config.yaml
n_layer: 15
n_head: 9
head_dim: 32
norm_place: "pre"
attn_scale: 0.177
bias: "all"
init: "uniform"
init_std_o: 0.00713
lr: 0.000379
lr_head: 0.00524
grad_clip: 2.0
schedule: "cos"
final_lr_fraction: 0.0
seq_len: 512
steps: 5667
Each number is 50 + 12 x the weight over its row's rms, rounded and kept within 0 to 99. Layers, rows and columns count from 0. The size before them is the row's rms in percent of the matrix's.

# gate: layer 12 MLP gate, 512x192, rms 0.0479, rows 323-346, columns 96-191
# up: layer 12 MLP up, 512x192, rms 0.0482, rows 323-346, columns 96-191
# down: layer 12 MLP down (transposed), 512x192, rms 0.0344, rows 323-346, columns 96-191
gate323 095:66 56 45 60 62 59 66 37 70 49 30 52 54 36 67 55 37 54 42 53 49 29 37 46 39 49 52 45 55 61 40 67 62 61 47 65 49 43 40 55 65 65 31 65 40 37 58 29 37 22 67 64 66 60 73 35 32 36 56 24 64 30 38 27 40 56 67 35 61 42 67 50 45 52 41 61 79 58 41 53 55 52 50 43 41 60 53 67 60 35 27 47 59 64 58 44
up323 099:59 26 49 54 26 60 46 58 60 49 23 43 51 58 20 58 46 50 44 51 30 65 56 76 56 30 36 52 38 67 47 78 52 38 58 47 40 56 27 52 36 72 46 39 60 50 53 38 54 44 44 56 50 37 56 59 71 61 39 57 35 52 66 71 29 55 50 49 63 59 52 36 51 55 47 38 51 60 33 60 50 41 44 37 66 38 47 54 65 44 68 52 54 42 80 63
down323 095:64 44 48 52 55 76 66 40 40 46 54 46 40 35 57 30 73 47 37 49 56 52 44 18 47 59 55 60 67 38 36 37 59 41 53 62 39 39 19 42 48 33 44 44 40 68 57 46 54 56 78 57 48 50 47 62 30 52 49 66 42 59 40 39 57 57 55 44 45 50 55 46 45 39 65 50 65 84 41 66 52 59 53 45 60 68 39 54 29 59 40 57 49 59 59 54
gate324 093:29 69 62 38 69 59 43 52 58 53 43 25 42 32 56 55 57 60 50 57 38 66 62 53 33 33 71 45 57 71 42 42 20 59 56 56 68 55 49 30 44 57 37 46 42 43 52 41 49 44 48 26 56 62 40 32 52 47 43 73 40 41 51 43 58 59 29 60 57 39 49 76 56 61 41 49 53 58 48 37 49 52 35 44 44 49 40 57 69 42 29 36 39 45 48 35
up324 096:33 42 77 41 29 50 45 54 44 46 49 55 49 51 52 53 63 57 50 50 37 49 43 32 52 48 48 42 54 45 43 47 49 49 63 44 50 52 37 68 59 62 51 52 70 48 53 44 41 48 22 37 53 63 48 70 44 42 41 48 41 43 48 65 47 58 65 89 59 51 66 32 38 34 34 54 36 63 46 41 27 48 70 46 42 50 41 44 61 31 60 33 41 29 74 60
down324 097:59 48 33 33 54 51 49 49 56 60 54 44 56 41 41 32 39 31 46 43 53 26 55 31 39 68 48 67 82 56 52 64 44 48 62 38 44 60 52 49 66 42 42 57 49 82 69 56 67 45 58 54 44 64 65 54 44 51 43 56 75 45 32 49 46 56 42 69 62 52 57 60 75 58 58 47 59 73 29 45 49 43 41 62 37 46 53 48 43 52 31 40 25 46 47 64
gate325 098:38 48 40 49 55 54 26 33 37 42 51 59 50 50 49 26 68 41 49 43 39 60 48 54 50 67 55 56 71 62 42 39 42 37 76 57 48 49 55 27 45 60 82 56 33 37 37 44 40 65 63 40 39 51 43 68 36 69 58 61 20 43 25 43 53 52 37 52 39 29 40 33 39 58 53 49 49 44 41 46 35 26 52 63 51 60 50 74 32 67 64 53 81 57 63 46
up325 098:35 52 68 43 53 65 51 46 39 69 35 57 70 27 42 65 33 55 44 35 58 40 44 71 51 51 49 29 52 52 63 35 51 50 45 45 74 39 53 58 57 52 53 63 43 39 72 75 64 54 55 52 60 46 40 42 56 61 72 72 50 48 62 57 46 49 52 60 36 46 68 43 43 53 44 53 42 64 66 37 32 63 39 51 60 45 43 35 66 68 28 53 40 55 40 66
down325 100:30 35 33 64 31 43 40 62 49 43 54 55 43 54 37 51 47 56 44 47 46 73 44 57 48 60 32 62 62 48 32 47 39 25 53 52 58 51 55 63 34 28 40 55 49 59 41 38 55 38 54 62 54 57 45 62 53 45 57 50 50 35 34 55 69 80 41 53 36 54 39 29 38 68 62 50 49 60 45 50 76 56 47 47 53 47 60 25 04 56 49 31 51 51 38 57
gate326 094:57 49 40 49 37 61 70 65 23 32 48 69 51 52 56 49 47 71 38 49 66 49 50 41 31 47 48 51 60 65 45 67 25 47 60 28 58 47 55 61 58 65 34 33 43 37 65 54 67 58 47 42 43 51 52 50 22 69 50 65 63 68 37 37 47 57 25 43 66 33 46 54 61 60 42 45 55 67 47 44 74 60 33 44 34 60 60 62 49 43 59 36 67 32 58 49
up326 096:31 46 31 53 51 55 46 63 49 31 51 41 66 55 54 70 53 53 44 68 67 52 64 54 37 51 44 49 51 56 47 40 55 35 62 56 72 38 59 63 30 42 63 35 62 29 41 55 72 42 60 50 44 34 29 62 57 44 63 41 58 43 59 58 60 50 31 37 40 39 67 48 51 38 54 49 47 45 42 45 50 41 77 16 86 35 45 56 77 55 42 56 37 52 60 52
down326 096:58 30 63 48 41 48 47 63 45 54 47 57 43 43 46 50 63 46 35 39 63 57 45 77 51 40 56 54 33 47 73 58 47 57 51 45 38 60 61 37 58 55 69 40 53 75 42 52 54 30 55 46 34 53 44 39 37 26 53 78 43 63 74 31 35 72 55 49 48 72 53 81 31 45 62 50 35 69 60 56 48 54 37 61 58 60 68 55 83 58 36 50 50 36 51 53
gate327 101:57 55 27 43 43 43 46 55 39 43 70 37 47 70 58 46 59 37 56 21 69 60 44 51 77 60 37 35 58 32 33 54 51 41 64 26 36 55 43 46 48 23 57 47 42 27 56 33 41 40 51 45 56 57 30 44 71 47 47 50 58 48 73 53 66 57 44 84 82 56 69 45 53 52 41 46 50 55 45 59 58 48 59 43 43 36 53 55 54 75 45 57 60 65 45 39
up327 102:47 41 69 70 66 72 49 45 45 29 45 72 72 51 57 34 56 40 47 54 37 37 66 49 41 53 59 46 37 60 55 32 40 53 48 62 82 45 51 39 45 63 57 67 49 61 51 29 41 54 48 62 65 53 41 36 35 41 53 67 61 61 64 23 51 36 49 52 58 53 37 40 59 61 76 44 42 52 42 65 34 50 42 56 40 65 41 79 23 67 71 38 51 38 59 50
down327 093:41 54 43 61 56 65 65 84 48 53 52 55 53 51 60 36 42 54 50 41 57 59 40 53 49 65 47 52 48 62 55 45 32 62 49 42 42 54 32 64 59 43 43 27 50 58 64 43 53 46 58 51 48 49 23 60 28 51 35 74 46 28 42 50 41 52 69 48 52 50 53 64 33 74 41 30 85 56 61 29 45 74 58 49 59 50 20 60 68 68 45 41 47 59 13 40
gate328 101:65 42 45 60 62 59 46 30 67 27 49 46 36 47 37 50 34 57 41 46 63 41 54 55 71 48 30 47 27 66 41 43 65 31 60 56 49 60 56 45 42 63 63 41 49 39 49 33 73 30 26 40 18 42 43 67 40 40 46 70 59 31 47 23 44 61 68 29 38 37 44 38 67 38 53 55 58 43 51 36 56 40 43 40 39 35 56 39 61 41 24 21 42 53 57 57
up328 106:51 31 43 35 37 58 62 32 60 49 44 44 65 43 65 69 48 51 69 56 61 41 45 45 39 56 35 56 48 33 58 54 44 67 61 52 47 52 41 38 54 62 57 52 43 57 65 33 57 69 55 44 44 46 45 47 66 49 59 52 55 18 63 62 50 33 50 56 42 45 72 34 67 36 68 43 41 80 21 60 69 41 68 44 55 50 61 38 51 46 37 70 77 35 44 62
down328 102:38 51 35 50 34 32 55 52 49 43 53 65 58 54 62 70 55 51 53 58 33 52 54 49 52 56 59 71 75 53 55 58 63 46 49 51 55 42 51 30 32 49 61 47 43 44 39 50 45 47 54 42 44 53 57 31 34 36 26 59 45 85 53 39 50 76 40 32 34 54 55 20 59 65 26 51 55 77 54 54 49 23 53 61 30 50 48 39 41 45 39 14 18 51 46 36
gate329 100:61 69 59 47 54 39 51 59 50 24 53 43 49 54 45 57 41 48 56 54 22 38 57 59 72 42 65 67 45 42 46 57 45 41 57 59 22 57 36 48 38 72 51 58 51 65 49 63 51 54 44 55 63 52 25 73 81 28 65 69 58 49 70 42 48 61 50 41 60 41 68 69 42 53 52 59 54 60 32 53 55 64 49 44 42 55 45 46 61 43 56 41 54 72 31 61
up329 098:51 38 60 51 56 35 55 45 42 49 25 37 19 24 36 17 60 56 72 50 45 46 59 43 53 46 46 51 52 47 28 59 39 58 44 30 68 71 69 44 75 49 67 37 62 61 50 59 47 44 69 48 43 43 55 52 53 55 34 43 64 34 40 42 45 69 50 48 49 60 64 26 43 55 44 42 73 42 44 50 71 65 50 46 63 47 69 57 50 54 31 49 53 31 67 57
down329 105:63 43 62 60 44 48 50 46 66 37 64 27 58 57 47 62 59 69 36 55 33 45 46 56 46 74 50 47 52 48 73 62 58 71 61 49 47 40 40 45 42 39 56 55 42 58 49 46 75 60 49 50 36 36 63 42 50 44 69 52 47 67 46 48 56 51 65 55 65 60 50 46 49 46 55 33 37 78 57 62 60 62 80 46 43 42 92 38 44 28 29 53 49 51 51 60
gate330 106:60 55 66 39 41 67 44 49 53 60 67 38 23 49 39 49 55 44 54 47 54 45 52 58 61 45 45 77 41 57 56 47 56 70 51 27 53 68 56 63 40 49 53 37 51 33 50 70 34 54 58 48 56 55 66 59 37 29 65 57 39 58 23 44 49 77 73 65 54 43 57 45 37 87 55 47 57 59 46 63 52 38 68 40 45 60 57 66 33 51 54 60 63 64 44 62
up330 101:47 37 25 57 75 58 51 63 51 65 40 50 41 40 59 52 52 32 48 33 45 52 60 61 60 69 44 35 39 48 33 62 32 35 39 79 53 52 56 46 65 48 73 64 34 47 47 35 72 64 58 53 69 24 64 50 51 58 52 63 52 44 66 54 56 42 64 53 53 53 51 44 56 41 42 53 56 37 68 46 57 63 43 55 69 24 57 54 58 40 50 55 47 63 47 44
down330 096:32 64 43 52 24 40 58 51 60 30 58 55 40 62 37 45 42 51 50 53 53 42 46 56 66 42 54 53 43 30 47 61 42 59 54 44 50 61 74 49 48 63 53 68 48 52 44 80 39 51 48 38 25 74 41 58 31 23 39 23 42 57 42 42 33 60 46 54 56 58 48 42 46 45 35 51 48 32 51 57 62 45 72 42 43 51 18 59 69 60 70 51 57 47 44 57
gate331 102:45 46 55 43 42 52 63 47 42 62 66 62 79 38 62 27 61 46 68 38 46 60 43 54 65 41 53 50 44 35 39 33 43 74 43 47 51 22 42 34 62 51 60 48 31 37 34 47 45 29 60 33 49 49 60 24 53 31 43 41 48 56 29 53 66 66 57 39 61 45 37 38 56 51 63 28 65 54 41 56 57 39 32 39 53 55 51 47 38 43 59 67 53 35 47 45
up331 104:47 48 62 61 44 54 39 38 29 53 60 50 41 49 69 44 36 56 67 35 42 55 38 43 54 26 51 66 44 47 56 66 39 39 56 49 58 53 46 56 48 46 40 59 60 37 55 61 58 46 72 47 55 35 46 64 57 51 49 62 55 61 58 70 42 40 39 31 49 69 54 35 38 43 43 25 41 57 58 57 47 59 53 39 75 34 46 65 60 70 43 39 42 72 51 38
down331 104:41 66 45 47 48 33 48 64 52 37 59 44 51 38 61 44 47 41 43 39 56 52 59 39 45 70 54 50 39 53 55 45 33 37 43 51 51 66 78 49 43 37 54 60 27 56 27 36 54 45 38 41 21 56 45 74 59 67 61 51 86 40 51 43 64 53 61 71 46 48 53 67 34 54 50 37 37 74 62 30 54 48 58 46 38 65 46 57 62 65 82 29 47 53 48 41
gate332 099:42 51 49 35 42 47 60 40 64 46 36 55 62 71 64 47 63 37 68 25 30 40 40 36 55 48 48 61 18 63 40 31 33 35 20 27 66 50 66 68 51 64 44 41 67 62 51 66 42 45 32 46 44 54 69 41 48 45 32 52 45 59 64 44 44 51 45 64 66 40 58 38 46 45 53 63 66 56 35 45 47 34 49 48 22 54 40 20 51 45 42 46 62 43 54 52
up332 100:74 37 45 52 54 64 24 34 41 42 52 69 63 47 57 30 53 37 59 45 41 36 48 64 38 27 46 61 62 55 43 46 35 29 50 41 61 43 58 48 50 55 53 52 51 73 45 51 48 57 46 30 69 62 55 53 52 64 58 49 54 37 37 47 58 37 51 38 37 59 61 49 57 70 24 55 68 42 53 45 45 59 51 40 44 31 52 51 56 49 50 52 64 65 25 27
down332 103:34 62 70 56 62 38 34 72 63 79 56 42 44 51 44 55 20 35 50 37 51 56 34 45 43 67 57 49 48 47 34 44 43 42 56 65 49 30 52 34 54 48 69 45 57 44 47 50 51 44 52 48 38 25 40 22 63 68 77 48 33 41 46 52 56 45 38 49 30 31 54 64 80 39 67 59 41 22 37 54 54 54 69 54 67 55 61 58 66 70 54 37 29 33 45 41
gate333 093:48 48 61 37 45 59 25 60 38 55 34 48 46 58 45 60 49 39 67 43 30 41 46 59 65 61 53 40 50 52 36 33 64 64 60 45 66 44 59 48 53 43 42 59 62 32 47 53 63 40 55 55 59 57 67 48 49 47 64 53 36 57 81 60 68 54 41 52 42 46 49 52 40 64 57 46 45 55 56 52 43 44 69 49 31 50 33 50 37 46 56 40 55 42 64 73
up333 102:54 72 70 45 49 51 59 61 51 76 52 60 52 51 34 44 40 51 56 66 53 22 62 47 25 45 61 36 18 23 56 57 37 52 53 50 45 56 36 54 42 63 53 48 58 60 80 62 36 53 59 28 54 32 22 63 39 35 48 41 67 43 61 63 43 41 58 50 39 80 44 51 54 48 50 70 51 44 48 34 67 63 59 62 37 32 63 59 55 38 52 50 51 57 60 53
down333 104:39 26 47 37 21 42 33 45 50 57 58 43 45 52 59 44 50 51 50 31 51 42 47 49 44 50 76 53 51 90 40 57 64 65 72 76 37 59 63 28 35 40 48 44 56 44 38 52 58 35 59 46 32 49 49 35 41 58 38 39 54 54 46 45 35 40 56 45 41 37 76 63 43 50 59 32 50 33 51 51 47 69 46 41 57 55 45 71 54 40 64 49 38 42 68 37
gate334 101:47 49 66 36 36 52 42 52 45 67 46 39 55 41 63 41 52 52 47 54 26 62 56 70 63 29 52 82 34 46 47 31 43 51 47 44 40 66 43 26 46 45 37 58 48 24 43 65 45 37 66 67 40 57 42 36 60 47 52 47 25 60 49 51 55 49 42 41 75 68 22 40 52 66 36 25 44 43 49 68 47 59 52 40 50 52 65 67 56 53 56 46 60 62 42 47
up334 100:53 58 62 42 60 55 36 44 55 58 53 56 50 36 62 54 64 64 55 66 66 67 74 49 45 50 53 54 48 56 44 77 35 48 54 71 38 23 56 47 61 31 36 49 62 55 74 44 55 45 18 41 61 31 62 48 44 35 41 60 58 47 54 31 52 59 49 68 77 55 54 37 73 30 42 62 15 63 62 32 44 31 38 68 42 42 48 34 52 52 46 63 39 51 43 61
down334 099:38 46 53 60 49 50 49 39 56 47 53 39 37 47 59 71 50 60 56 43 74 27 35 45 52 52 46 49 55 45 52 61 63 55 51 49 41 52 38 73 46 54 53 59 61 44 31 57 42 41 68 40 61 61 26 80 52 67 40 39 30 59 44 59 53 69 52 33 49 72 38 41 71 51 40 57 69 52 41 63 54 65 77 43 34 42 70 35 61 42 42 52 36 44 47 59
gate335 093:46 45 45 53 61 32 56 59 61 43 41 43 48 45 45 41 62 26 47 72 40 47 31 44 57 67 56 35 61 46 40 45 49 66 42 52 44 65 63 50 50 50 43 33 53 76 54 66 56 45 52 67 65 63 22 28 45 44 60 26 52 47 25 44 65 35 56 48 61 47 70 38 63 32 47 60 61 53 68 34 51 42 44 49 52 57 56 48 21 54 60 45 44 63 53 54
up335 095:40 44 56 55 39 56 63 59 49 49 44 58 49 20 64 60 58 39 63 73 56 21 50 60 48 35 53 39 50 61 54 55 45 61 68 18 51 36 52 48 54 46 60 55 62 42 49 59 61 31 44 35 48 49 49 22 72 41 40 54 44 40 47 40 79 60 49 31 47 58 63 46 78 40 49 51 66 53 48 30 67 46 51 53 23 57 61 57 60 49 54 68 35 35 58 51
down335 096:46 71 56 50 44 66 41 28 38 78 47 45 59 53 46 41 39 47 41 40 35 52 52 64 26 45 75 60 65 51 59 61 57 59 56 60 65 56 60 53 64 68 61 46 54 58 51 39 76 55 47 45 42 34 34 47 22 64 42 58 68 71 59 23 47 37 39 54 40 38 71 53 49 48 43 61 33 57 49 71 35 42 63 59 41 47 56 48 38 40 71 75 48 62 49 53
gate336 099:48 41 32 47 68 42 46 62 50 34 69 54 64 44 35 36 36 53 52 47 55 60 55 51 61 57 60 39 36 45 54 51 41 44 33 35 55 42 18 59 27 21 24 72 42 42 51 74 57 66 58 56 33 33 61 41 59 51 47 43 48 42 49 61 54 47 57 45 41 58 66 66 37 71 32 52 40 47 49 33 43 56 38 38 54 46 57 64 43 43 38 36 51 69 65 71
up336 102:54 45 38 47 44 46 32 53 26 77 39 48 46 47 43 39 45 48 70 40 63 72 22 41 56 14 43 32 45 41 73 44 57 45 50 38 62 46 38 42 64 61 61 49 64 50 58 53 52 59 44 45 44 54 62 41 31 42 57 76 49 46 35 53 29 53 57 28 27 61 71 64 59 63 54 45 61 37 60 39 53 47 51 54 43 71 44 53 34 62 39 43 64 26 49 55
down336 105:48 43 43 37 74 58 60 21 39 45 49 36 70 42 56 49 48 55 63 43 33 46 47 68 52 38 30 57 40 39 28 58 51 43 54 39 59 54 57 48 50 41 36 57 28 69 47 38 49 55 54 55 60 51 51 43 49 40 49 43 65 53 66 27 49 51 31 50 46 55 58 41 35 58 57 41 62 96 39 61 54 49 47 52 48 66 79 50 60 54 56 51 50 40 56 59
gate337 096:48 74 34 47 36 60 57 65 48 48 48 42 60 41 44 57 56 53 62 58 67 28 49 78 47 56 65 22 57 39 33 61 43 30 57 57 33 60 49 80 64 55 55 60 26 41 65 71 56 29 50 57 63 54 59 56 38 35 49 68 65 52 43 60 51 59 53 53 42 45 58 57 62 30 46 49 46 51 44 46 61 44 34 50 49 49 64 32 59 50 61 51 49 41 42 41
up337 095:42 66 60 66 50 38 46 57 63 48 65 53 41 56 52 33 54 51 38 59 51 50 48 62 45 51 56 63 42 52 44 41 36 52 59 29 64 39 47 67 47 25 32 72 59 42 40 52 59 53 56 35 21 48 33 44 38 47 72 43 55 39 45 38 54 41 49 68 36 53 52 53 62 62 66 68 58 55 77 52 49 36 62 67 41 44 60 58 27 79 49 40 66 41 67 49
down337 096:65 37 34 37 61 47 88 51 43 67 59 67 63 45 35 68 49 52 38 33 51 37 32 62 58 44 40 55 62 43 41 54 49 44 42 54 49 44 52 56 48 40 34 58 52 48 64 46 22 50 60 52 38 39 43 45 74 51 49 34 53 50 51 59 49 40 62 59 59 35 31 60 63 60 26 60 67 77 66 50 29 53 36 50 45 43 55 59 59 34 52 50 40 47 40 38
gate338 094:61 67 53 50 56 29 54 36 59 43 41 35 63 26 69 57 48 64 50 75 46 50 59 47 54 63 65 68 57 70 30 46 47 42 48 68 51 53 43 54 70 44 65 46 68 37 67 52 32 51 45 68 46 27 42 37 49 79 58 61 40 53 47 57 55 49 61 58 74 45 59 27 66 53 61 49 61 31 49 68 65 42 32 37 51 37 60 40 38 51 58 55 53 38 56 52
up338 095:55 37 63 50 61 37 55 70 70 49 35 54 52 45 44 42 53 63 55 19 59 52 27 28 80 46 54 32 37 47 57 65 67 63 27 48 45 62 42 66 63 60 54 54 45 59 49 40 42 47 62 77 51 55 71 59 47 64 54 55 20 66 50 47 56 42 51 39 41 40 44 56 55 42 54 43 43 52 47 57 39 70 54 48 52 54 44 45 50 45 22 50 60 60 50 46
down338 094:52 45 44 65 71 46 29 62 32 48 47 54 33 48 73 47 46 47 34 56 46 59 48 39 50 55 51 50 23 46 48 61 48 70 50 43 40 57 68 63 52 48 74 59 31 45 41 57 68 61 60 60 35 45 41 48 57 43 49 35 32 42 22 52 44 34 59 56 36 64 65 66 33 67 47 48 48 53 72 46 34 53 50 54 47 56 54 43 47 56 55 59 49 17 70 43
gate339 099:46 53 47 46 42 36 62 46 60 45 69 54 44 46 30 53 49 39 58 68 49 49 50 57 49 36 55 65 73 56 64 43 52 56 48 19 57 70 55 44 28 48 27 53 51 50 63 70 57 66 36 34 48 47 40 51 63 38 57 19 59 31 50 82 59 50 40 59 66 43 52 41 30 74 70 55 68 60 48 46 40 56 49 62 47 56 42 52 67 47 37 38 41 42 44 61
up339 105:44 53 78 39 55 69 35 47 52 45 72 39 44 48 43 49 68 24 40 45 49 60 51 77 48 35 67 57 44 32 34 40 48 58 50 52 43 60 40 26 57 56 31 64 45 32 76 66 44 51 43 48 46 58 42 45 55 48 65 51 64 34 60 46 45 40 64 56 47 61 67 57 40 54 57 59 60 44 52 52 61 33 55 68 43 46 53 71 61 68 31 45 67 43 66 41
down339 099:55 57 51 73 31 49 51 58 57 50 57 47 60 58 67 51 54 44 44 52 50 54 49 49 52 54 65 57 40 64 51 64 49 47 31 61 41 60 54 48 44 37 63 43 53 53 29 46 53 39 62 52 37 46 52 59 48 53 62 61 48 51 51 32 43 51 41 54 53 46 24 51 47 27 43 45 54 76 49 28 52 60 78 47 51 45 20 61 55 44 53 47 54 51 69 52
gate340 097:32 68 37 45 27 44 52 56 61 41 55 32 57 38 45 47 43 48 57 52 59 60 30 45 27 47 36 64 33 38 42 52 57 56 47 73 56 54 47 41 36 47 26 28 54 69 41 42 45 41 35 54 41 59 38 48 43 51 48 47 52 32 42 68 37 76 60 33 59 40 35 69 55 62 62 72 56 55 43 56 46 52 40 29 73 48 53 27 52 63 65 56 41 72 49 72
up340 101:70 58 62 41 54 55 37 45 69 39 49 55 62 31 58 30 70 50 39 65 51 56 45 41 55 14 51 49 27 41 61 52 46 61 39 59 68 55 55 66 33 34 51 28 70 47 78 60 31 42 50 47 36 39 44 50 75 62 43 63 45 58 51 57 50 50 60 51 35 68 26 44 56 77 40 28 27 58 40 56 37 30 49 56 43 72 57 43 52 67 53 47 31 35 61 44
down340 101:55 58 43 45 47 48 55 52 42 43 45 70 31 39 38 54 41 71 52 52 62 52 43 41 47 44 46 51 58 43 47 45 33 49 35 45 66 39 46 54 47 62 33 47 50 51 55 48 53 51 27 26 47 47 42 55 57 75 48 35 02 58 58 53 55 57 49 24 44 47 64 48 46 30 54 35 47 53 59 64 36 36 40 33 77 43 36 43 49 46 46 32 43 70 29 53
gate341 098:64 46 36 49 54 53 47 59 62 44 42 55 51 48 41 18 50 51 53 38 59 53 42 30 39 58 34 41 50 53 45 58 50 33 54 58 34 40 56 53 28 43 58 31 49 40 53 61 38 57 44 46 44 41 56 31 60 47 61 35 56 50 71 72 62 66 59 51 68 50 31 46 40 65 53 71 83 42 51 44 57 33 59 46 68 38 50 70 67 69 35 37 40 53 40 37
up341 104:50 29 61 64 47 63 39 31 76 57 46 53 39 57 51 41 49 46 32 65 54 62 55 54 36 31 51 49 38 45 53 44 49 57 73 40 44 50 31 61 36 64 42 44 35 68 53 43 59 46 46 65 47 70 54 37 36 47 48 57 62 61 74 66 37 65 45 57 53 62 60 45 49 45 45 53 65 61 40 54 47 78 61 45 49 72 74 39 59 56 40 36 52 59 51 52
down341 106:58 57 58 46 75 43 66 46 48 54 46 50 43 49 44 61 45 48 46 65 50 42 47 48 60 44 31 52 69 30 45 32 31 42 37 51 72 49 52 55 58 44 34 65 40 42 42 49 46 31 45 49 47 25 44 55 63 51 75 34 45 61 45 39 54 66 39 53 48 37 26 66 43 36 69 39 45 63 65 51 49 65 44 41 44 40 47 30 34 58 52 52 31 63 34 92
gate342 103:45 47 28 42 39 59 50 54 35 59 36 37 59 67 52 51 44 63 64 33 47 71 41 60 64 49 60 64 69 62 39 46 73 44 55 70 46 59 59 55 50 43 65 70 57 46 38 43 47 29 33 68 51 65 36 66 43 32 31 58 53 36 39 45 44 43 60 49 60 62 32 52 40 43 44 50 56 50 51 67 54 50 60 64 54 42 37 41 49 57 45 25 59 62 48 60
up342 095:56 41 35 44 74 47 48 30 51 54 60 52 36 49 61 38 57 51 74 45 49 47 42 54 44 59 56 70 40 56 69 36 50 48 56 59 50 38 35 56 49 67 68 53 50 33 50 57 40 47 53 56 47 54 36 66 71 42 50 47 37 60 32 34 70 60 42 45 28 57 53 31 56 50 38 25 51 64 36 36 48 58 33 51 53 40 48 32 65 50 52 65 39 48 43 49
down342 100:51 55 41 63 68 71 35 39 43 39 56 47 30 54 42 63 52 65 26 47 35 60 47 64 51 56 48 58 71 43 60 61 58 52 45 71 75 69 59 65 44 33 51 35 51 64 51 46 30 36 39 39 52 40 50 35 48 35 46 53 24 63 60 61 35 67 58 51 52 67 40 60 59 43 41 58 50 49 34 30 51 35 53 40 62 48 68 44 44 48 70 29 71 57 39 67
gate343 103:48 47 53 38 23 40 38 30 48 52 67 66 58 37 48 50 54 57 49 55 55 61 59 45 39 72 41 39 48 40 41 51 52 52 67 50 64 44 46 36 52 55 44 69 51 55 52 51 50 67 53 56 59 45 61 40 34 73 62 29 54 50 39 62 21 33 35 56 55 84 37 54 54 67 72 61 60 61 55 31 37 41 39 38 63 61 33 36 49 48 38 32 64 60 59 45
up343 101:52 38 33 55 59 50 62 32 67 81 48 31 55 65 43 60 41 68 47 59 51 44 63 51 48 52 57 31 61 42 26 44 50 64 64 24 46 53 36 44 59 53 61 50 42 59 55 42 66 51 55 50 53 65 43 48 36 67 51 59 49 45 61 56 53 68 50 50 61 57 43 38 42 58 43 70 55 45 72 62 57 38 64 37 53 60 58 39 55 56 70 57 59 43 14 35
down343 103:48 40 49 31 38 63 57 66 46 62 45 47 62 39 37 39 47 40 53 67 55 34 40 61 28 49 24 30 39 52 56 53 51 57 46 57 39 68 50 52 47 42 20 59 53 30 59 65 62 75 52 61 43 63 42 58 63 63 48 26 35 50 48 48 54 37 63 73 72 53 65 50 31 50 50 57 41 49 52 67 48 66 70 62 64 53 49 44 43 29 61 45 37 61 61 70
gate344 099:62 53 55 43 42 56 64 58 49 30 75 43 56 57 48 51 50 69 36 65 46 63 70 35 39 66 61 51 40 53 25 46 38 47 62 55 57 48 62 56 51 54 50 45 55 50 39 35 34 60 36 66 57 91 60 59 47 38 57 40 32 48 42 68 65 44 65 48 47 28 59 39 48 72 47 36 40 34 34 35 53 40 37 75 32 47 61 53 39 57 67 52 60 74 47 51
up344 097:29 74 48 35 62 41 75 59 56 34 43 74 32 30 52 42 29 52 61 45 46 46 42 46 52 58 62 62 66 48 47 42 45 62 31 28 59 57 42 27 42 61 61 53 52 46 24 57 55 71 42 69 48 62 55 69 53 40 43 64 61 55 31 53 52 31 41 46 32 38 47 41 61 49 30 33 48 61 51 39 48 32 61 41 57 55 49 43 47 67 65 47 70 42 43 44
down344 098:71 53 51 47 39 34 52 62 57 49 66 66 32 57 58 37 47 41 53 54 47 44 52 60 62 71 63 33 52 32 58 65 70 34 55 50 45 50 59 50 44 63 50 31 44 37 50 29 46 61 45 48 47 50 46 65 45 74 33 33 45 38 59 71 62 64 53 43 34 53 40 60 44 49 38 61 53 60 42 37 48 37 45 43 59 39 39 54 59 42 42 44 79 54 74 31
gate345 100:75 29 56 39 37 70 46 56 52 25 62 76 41 52 36 68 57 60 76 61 50 37 37 38 47 46 56 57 41 48 13 46 68 34 66 31 45 56 55 66 25 39 56 62 52 61 52 51 53 43 49 66 56 27 45 37 44 47 74 62 54 25 58 44 73 51 79 33 36 39 58 48 49 30 51 48 63 47 71 47 38 39 54 65 44 57 37 48 40 51 56 45 53 70 63 47
up345 104:40 40 56 45 57 55 71 65 49 65 47 57 43 62 63 40 60 57 67 68 27 84 55 55 43 54 34 56 52 51 50 72 60 47 51 53 74 06 36 24 49 60 47 52 64 43 44 44 47 49 47 49 38 42 55 68 67 55 13 59 38 51 40 70 39 53 49 49 47 58 54 32 51 48 41 62 55 39 59 32 58 53 40 44 30 50 44 50 42 58 64 54 36 68 65 65
down345 102:71 47 48 69 73 41 37 39 72 41 48 75 53 51 51 32 34 33 56 63 72 45 52 51 62 46 52 59 18 37 71 53 46 35 50 56 32 37 74 70 34 44 47 46 67 54 66 41 44 57 58 75 55 35 31 52 33 51 58 61 61 48 45 23 52 49 64 57 52 56 62 52 58 55 70 59 53 45 31 38 46 65 39 50 40 38 62 43 60 58 45 56 52 61 77 54
gate346 100:41 47 49 52 53 47 44 38 47 48 46 61 49 43 36 47 48 67 43 28 32 44 28 68 58 35 41 42 46 47 46 63 59 43 44 53 43 64 49 42 57 46 21 48 63 46 37 54 26 54 35 51 71 58 47 35 60 58 56 45 49 49 61 59 43 64 76 56 51 33 75 48 47 54 65 43 44 58 42 45 53 45 56 47 51 52 45 57 69 46 53 42 39 65 69 81
up346 100:33 59 71 44 61 66 50 48 57 69 34 36 70 58 61 49 56 59 59 55 45 41 63 33 39 40 41 55 46 48 67 63 69 59 59 31 58 54 44 52 70 50 42 50 56 48 40 42 28 52 59 28 54 48 43 62 46 71 37 50 35 50 43 68 64 56 56 61 45 48 53 47 23 48 56 41 72 52 30 67 55 68 41 48 52 55 43 74 54 43 62 53 49 59 46 75
down346 098:40 34 52 61 60 53 53 58 52 55 54 67 43 50 58 20 52 61 52 47 67 42 35 35 47 56 36 55 25 52 39 34 57 58 61 46 34 49 50 56 39 54 64 67 44 51 28 58 55 38 51 46 25 47 53 56 49 62 41 64 43 61 39 22 59 44 49 58 60 46 52 71 51 49 55 61 34 70 51 46 53 61 65 37 67 56 68 60 35 22 34 71 50 51 43 43